{"norm": "rmsnorm", "norm_place": "pre", "attn_scale": 0.177, "parallel_block": false, "final_lr_fraction": 0.0}
Each number is 128 + 24 x the weight over its row's rms, rounded and kept within 0 to 255. Layers, rows and columns count from 0. Numbers have three digits each. The size before them is the row's rms in percent of the matrix's.

# layer 2 MLP down (transposed), 640x160, rms 0.101, rows 549-639, columns 96-127
097:175077168134097124090125126147126173122112127093181117147132121093083125125154114133124152145131
090:189122110137143164133141120113180123131182091099107128151116118135123127084140093134111122148128
099:136121128135109109115132110106129122092112142140105095113147134159128106106158102199111150135140
114:127110131159148115098122107152110115152115119189122116134110142107151138157115103122143103109160
090:103085120145143096130123157133102119083111146109143123092127108130102158131144103110140118136117
112:108115096110142097119133114122132080163090148134127113142115141147145123086105148140113161113132
125:114104106136171143103097150113090158139138107098102154109125161154144111124078122189114146135127
104:142105153120071115170145134083124107104105098133172133075151115158124149139110151172135141164123
099:133107162174160147170146123138133168106112105166112123089146107168124121135120166184151122146119
111:117131123147129151131173111163128108119144166172130151103120131069110105135109146074140093157134
117:125064173162176100143133121166115158095127147132144124128132143138153095073146130139137122111147
093:140135113160108124141109131132099090117129123158132078186125130087142119131160127152123102123106
118:081121141116116093128119137108133103109108112136156149098115098171117135120141150120117116092173
102:129125109145133131124096058104165196138121132144133155109183134110099111161134115147119118127121
088:102101107170139189148094113134067144097094105121116125127104117126094132131135205161127106115137
107:107129127087162089157142092135119130110120102167144124093153146095136157131114157205117141098146
110:146140143131122122128189145114133131105121086178145134117134084103145124076130078173170150096132
098:074070138100139148188160138088173124157085172143124130155118148111124157129130138175099117139105
104:151143117109123112158132083139088143172120105136152109151089153109165140134112117124101129121154
091:159104145130124166132127148175150137133151117147154100116133118202123080110136116159150105133144
088:142158117126094154123149129130137097139093094168126141131156098125134120074109109146126133083090
107:169140088169133144160168133155149115109121107084142148144131155131143136131120107143134124134112
107:132136118130094164116092134125139102142095123105109140149106108163128132085099123156100108133128
117:160124124124179148088124142136170121099129111107162147127173123134152133103106098115120152147149
093:125157143144115122165167119144084166123176141168120109108102150155159144126127155150108112108128
107:099134112095139121166106117124097063102120130131150165106111172115128077172122130109140132131125
097:127115123083139140113116109153106137129093123138115131122101126160164104148165145150126153119119
083:166078114149102130178146130131157138122118133148136107135106166140148105100069137118134153151120
104:116146110187129090138128093104134122147113114120086135129132138139083120104097137140080118082145
112:122067106127187102119122124131118092136108129147113147126159126123120134153099111145151085147107
104:099135109127145181125160131123153114151106155102132120152111117112122154148128134151125142125154
087:105145092099138135137123121103123094153118103128128131150139078064130145146116126122122155097147
107:156139134097118128163113109127104132096145155113104114096153134123093113128134175146131148098109
092:121128152157070122106139109127121095093128133102129073108138077119139114114152097191136146164152
110:163121138133121090137138157118126103160094166130142121140140181133123125102108147104118164131108
102:133141100136157107152094148127073105130125129113123115114153119118143126152138093104140137127161
110:088146110135092111067160109089102112143093133161137155121174141143141119122109161143161134118093
095:126108077123155138103136160136135125152141118103131174160119117110115158150126115082173109099155
108:115160138186166156106141124129153150137119141115134094151128125134131124145176141140113118107075
115:130080099094165105132116127142084113150121138165167110110138107112140095081149096164112114128137
105:154102150148119113190121167138103159109087110143153137114162150133152131141153138156145124154115
117:118111154131125119110120119151124135098116118131161165154128116127113119062153095111161131108127
084:153128107150108115106146097148163134162090136157108057099110142119126150124119115113171152143117
102:129100117109095151136126125123124122157115119164174138121131145125139153109181096174147125098139
096:133121159158116078111145135115127127177146130136177117157140170129141142162152125141142110129132
073:151137135111131062123153117153133112143085140107131118144114107123173110057124116142107124122118
103:091129121093143143136140121144158133163131138127072136134102123169119122074142143101145140080128
088:165089150174127146134122088125127172147071110114125126097152131144109103095147139138167138150124
092:091118151147087112123150133119107115119080151131098133133149146124123157140143120134145119090110
073:124095093174162114097120128129171144158120108116153140145190126107120110104102173134155157088107
096:086133135143129084141165165131130114115087111150102118150161148108128102149147117130131131142140
107:130150145159093152102102137149157108089100122082157158120103157155102119163099137150129139125144
098:089150133120120128090116133133124109110123128144175154174096126144124129132138096121130128056149
117:167106140137124118118096119117094120168121150126155119155109107140131111134135120123136117153164
080:155138195121124107119133127181117152113109094134147094135134129082138123146171135156140134140087
090:138114140123132122131134103129138145112159145090146132133153135129118102144115134115125148099097
103:116112140107132115169119140125131112132081105126143166088110110123107149136116132098147107151135
092:105142157101132122153097097105150114105114146129125130113146142156140143124140122121126152161176
088:108160191100165129117142118143080123138139147099153134196127126120121082089091136125149125079095
093:116141125131185127084116123154114139121119157142126139107092112090106140126092124103106087138130
100:160133172141090155141142159108115172126121074102095127187108166097147150114116139136120118097149
099:104135165105136157176147125128116096155134118152156068129145120089133142125152122156094105163143
073:132130124130157113118101119074142100162120098116113115170148137112160167143131135125131118087126
093:091183129142137134130166105128117117147102166119156145127117173124133086131120092147133174140136
107:159159119154156136145126106123139127173113112147090146173159104132100119127116152122115120147131
088:103162097159122158113160172108153150157126136121157149147127125094115133154121121128096132132089
090:125125131120135121156105131143113152111159116119139120075153116082112127111077117122096138130136
119:132093146113103151125133107124161132160129165112087131156088160159123113127125128164098149135143
090:147128130137142115136122080144115113128123087080116129114117125111136109082155142117142114100181
099:081146120133127115105137101144133105142182149167146138109141112093128105139143108162097065135119
085:134174150136224151141122156143143140132141125131139099134152153147173131131142178134128135145148
098:139125158099121150128148137115192109123088113081132109136145172113121112104125184150117146182100
116:120166153137163121069099144177049088180115165175119125131113134158081170161145115121152138105128
095:128144074095129118148162101125116148119081108133113102116068121128107164143143153179160115142126
093:097127174128167109112126103116150062082105110127146101115164129155108106097161148128126153161115
087:081114066116098127128090139112100130142096139130162154108140133172100161145089143148152118156140
082:142107110138123126164152138094077151145151104133126109125121114121098107121134160148127102122117
084:133087129145104144149154142139162137139086125161083120127089129105106104146101148140111095108079
087:131120120089097065123138125120138130109105115107147131131112168097119149142104181109110143105131
090:105114132098123133150133138083112169131144132163118118090114131166137089155140140106123122110103
102:179148098082153143069152094112134121135153145139118168111124129143113145110132128119149147148149
110:156139146130118145129150108110111073186117179131136113181128134071143130139128092116130111146122
102:139090117105132141118140115094114100132150110117096134140113134104124169144070106123107077120145
109:157137146149130088102119140178153103116111154130120131169130143127106124122111093107122137121103
091:123133153168095097120169137111095153102097120106124134109147131116143116105166125129154123131162
090:160149137109117148121086116108126108104126118146164119100149088125170162136101119131166102103107
108:101127146106108116123140166097173109115124137151145136154108113076133132127123175138111119124104
093:117171117136131192152143134134097102144132152114137083113098107135124120148127095181121109100134
104:128135117161184111154092098137084123116152125110134149103105146123123105135152110093126189178141
094:136068093139111133089133105118162133126127112165087124126162133112134110144116178173104115143131
094:123120120113073117134108152122113141120160109099139143086137166138110153086089113074147147129117
# layer 2 MLP up, 640x160, rms 0.0764, rows 550-639, columns 96-127
102:139113106137158134149149145113128116114141146124164142150128138097138127156088153119144069096127
086:138128119129139145156109144135086151106159147190105115100125114106126111144107117119137129109140
105:167161114098128098124133111119136151123136127100142109147099093128149129110118095136140146109126
105:100136140151134142128151119115121131081151144117137144149057103114103099143100127126131113144140
101:106099133151129146123104108092125142151126150130078122125113112081088127130118126119126128152107
100:129149116093144129101116121138151153196126110108127145140170154152091112116160116127125114114161
105:175093110107100128115074151121174120116147116091158165128138108112168140117101137130124144130151
093:097109145134122103102104129181108134128155133082144129121097141160126131106134116120157122120134
104:127116080113182145115117115138156105147145090105108193124095152106146108147121097118113170117179
092:128084096130151188122118145127136117119119128157122135113138136152114138154063072119104126121158
105:167091135127138151127095118129120141164085123116129106143154127145149142152112124105124122180112
099:143148067118146151068136138116108146125159139080092126101147104168166114145141091092173139140164
107:106125126122144101137107180123102109123177096120104142146102108093134149153144115095123153108123
095:154142164132130163139133123135076163123107127096108117107084140130110094118128099122150160132110
086:094098130164119120133099158096106122144143098129107141112143136115136131094133112126122177103150
100:140123134099100125128087065109113137113150110167101148114160096124145110148116098141104087156153
095:122112091179127148093103124144122118112153118126100106115138154105100108187167119110130165143115
105:115143114120092113086144132118116128151144149119124163159130153104116145166184120073144132140114
102:165103162143156130151110148148130150131108109117097136174119100118132171156087126124127128179099
095:126148123114163167156066186164112128173116107131151170140146094138113189138106156106099137126122
082:140135090141156158136136150136119143173099110146097148088174071125095096124127142140128133136149
095:126129140135133118125154124121136149158154105134142100146157104106142165096103160140122140100134
098:132176109120157092137090125136130093151183147074129113176084115147134163132116124139086129128119
089:095138116147106114151105138149137163178132122131086159170129124095133105164100158103155114111147
107:126143144088102174133085093135125148110153137139156154128127123167120109147126141126103147107092
098:119161152116151102154097116157160141142146123140145119103122118142106146108163083139147139090126
109:143106131143153127079080118079106119103125138131126111159114126114105173113113111116150134127091
092:150107161140107145147118157130113146135149133153126111133110116132157161137180117121170139144124
095:121143107153168127084127160112132142159088112121107086157128147127141126122177122091160162125173
103:112142104145084134122103145147135133149142144141137142187131099121098132130098132123174107144121
089:145124127119163072087132111159128149121186147121114140109143116145108202131124117126137139137094
103:135134114097099138141089131101154138089128113076130121087144132144161155147134150114108148163078
102:134097123081129101080140111157155130139145125111135156140117123163159136178126134130133140123120
104:131186136175140156144106098127120137100107162078092128116134113147130174154127109137114130106141
096:138175115137141106095066153130161133130134126119097113145135129145135129090131124115134109111158
103:088165121144155105104117097162108122114122138141152131107134137131121125117139119160153129121149
100:098108100169120102129104097111166155141148163150121106126124116116099094137167114135156154160145
097:142193111108156122151115110118113136129180131108139151121111143093116138148112129110127156091136
098:123169101144113134112076123151103125096124139139166120147128107124118122082107099099133126128129
114:181122162118126133175112155117174175124113095132175123147128148131129128098117121123162126132130
092:166088124083172154142104154131110138150111136104124122121152128154132141131126110087141116146158
112:099170112184115126086132147150119142126115141154101122116155174110152100162156172152101132129135
101:141134169131119130151157107094119112121121124131142137107147130125127109116123162066127127140145
104:119146125151098149123097155142095144111141160121087142118144162100085156137119132129161154084143
091:105139109149107129159141170124118176104109098123084183142133147116111114113112083118146091152124
109:113115100214141103138109119160144109163112147154139191134110128146126096135127147085129156188152
098:143136124149109156086119100156132133078143151093136132147164170137071086131099136118155122145125
098:148144084079122162122136134131147160118146139140113126113139125107161129094129123114114138130110
098:131142130175163093113102147105167142134154119112163100142110151129147150128146151104177170104130
117:110140108172142137132105101090152157163175109158121151113140138144156170154151094163117106115143
113:061150154154118152108108114096094129111097190143140145144134160119121119137153121130143159087132
097:149131094072112090119138120103186136145148142136153110139125136150113143121144125118152120091159
096:107132112138146121108108186136159125091111146111170119158126123096072139150100125114127137169166
094:122115149144118163108155093092146110154142141119113136122096127112128100171140085127106110158118
096:090149117110149098081120117145141151115125082125085130114121130114102115123141101120153074132160
087:157134141156151127105181125119122111120150150152115139163165144152142106175133126115116106149148
090:162124125130107083126174116109098120150110149132120123103144117096125143127128141084113124102141
087:103104132135132151140124148125087155129130090123134162135117132138096103116095118072131094082157
105:133149133126069104126152107117187162145131130103122091127184113130152077139160158123170107158125
106:119125148133123160148078127124132143128151098073110068149110142070114098135168135115136123120114
097:120113143113106101094135170123097126139120114151137142099087135093132123129092149099126146117150
106:093139142158119102140107130137113105163125159138120175082141099071144126162090075147171150132111
088:102125124160133130128144158145090134119164086097100149099102095100115137108135130117110133119147
101:128078102111105098157120163135076146106129131144132153150108139114102203148157103072151131167135
105:115111163096112130129089102151106112091137115131114116111148109127154113121149100159150142135139
096:151090105162109153134144127132115102123119126121131127130115164154131134105138150110126094133149
092:111112136163115179143124142142125112096115112147169138145130147106143125118138135131121114121076
105:146140124115132166110123116073125160122120107177132132078161106146143090154142153138110087132130
098:138136151154104144139129153141136163156131153187128151137151112165139108159123155119128147157133
106:136167172154126133135142109168149141141132165119140073132151109140138102099099110126139177113104
098:107118134117102132132101137119086106099142126097151181119120126116084136121108103142148106145153
103:118109139139115183119085115171089128140119129081127151113126099099115154206126146107155129137144
089:120093113132159070102110131135156115086142104129099111101122091110098122158123126104125107125178
096:111134111120066140139137172119151117121143067115140189102155164107164146119118159099152131112082
099:100158136112132111055156152121130139164115126097118131109113156143086129107122096143156139109154
111:153111156126120115173110123093105168112109108131133153143147108127153119123124141149130107054115
095:110136135110095141143137143131114105118113117109099099124138088139152118161127122075126135145200
113:082201120143120121100116101147115128143117149151098118114164147100147111193151150100119111120138
100:106121104183150129087130115134122143111105113133172151138135143129092152151150150089115100182119
101:137116106105123125118119121140143154128159128136086110093142146131147153150154092141092098138106
101:150152115093102142090136099108119098132124175105130112129167108130080135144133134109125163134134
112:145144130115142133140126143171098099052156114125149154132132126144163156150118121130125127117190
094:167121141146135131122112144132165100151133145132099134114157101134115135138156132144081179110116
097:133137130116148144118118168187153181106095133130125116183127132122128144171146155093123130154153
101:114110113137129092150097118142130131142105114103121145147129108122149110153083148095084111101157
098:125160067154128184090158127104126110155100096141077091113120162149121105126100115083144123149126
109:108135144115118128111076120081143166113104127199186129139114133097135184128136156126124126134167
100:170116112141137159057139131117189099111184127148120144103142120157150122106115149096097164111106
117:111137146095115163110113095117119123105139171142125176119112090095112134142119141103098159133120
107:158141165144109145136148136141174139118130160118076123143100095142087113148129162139134127166060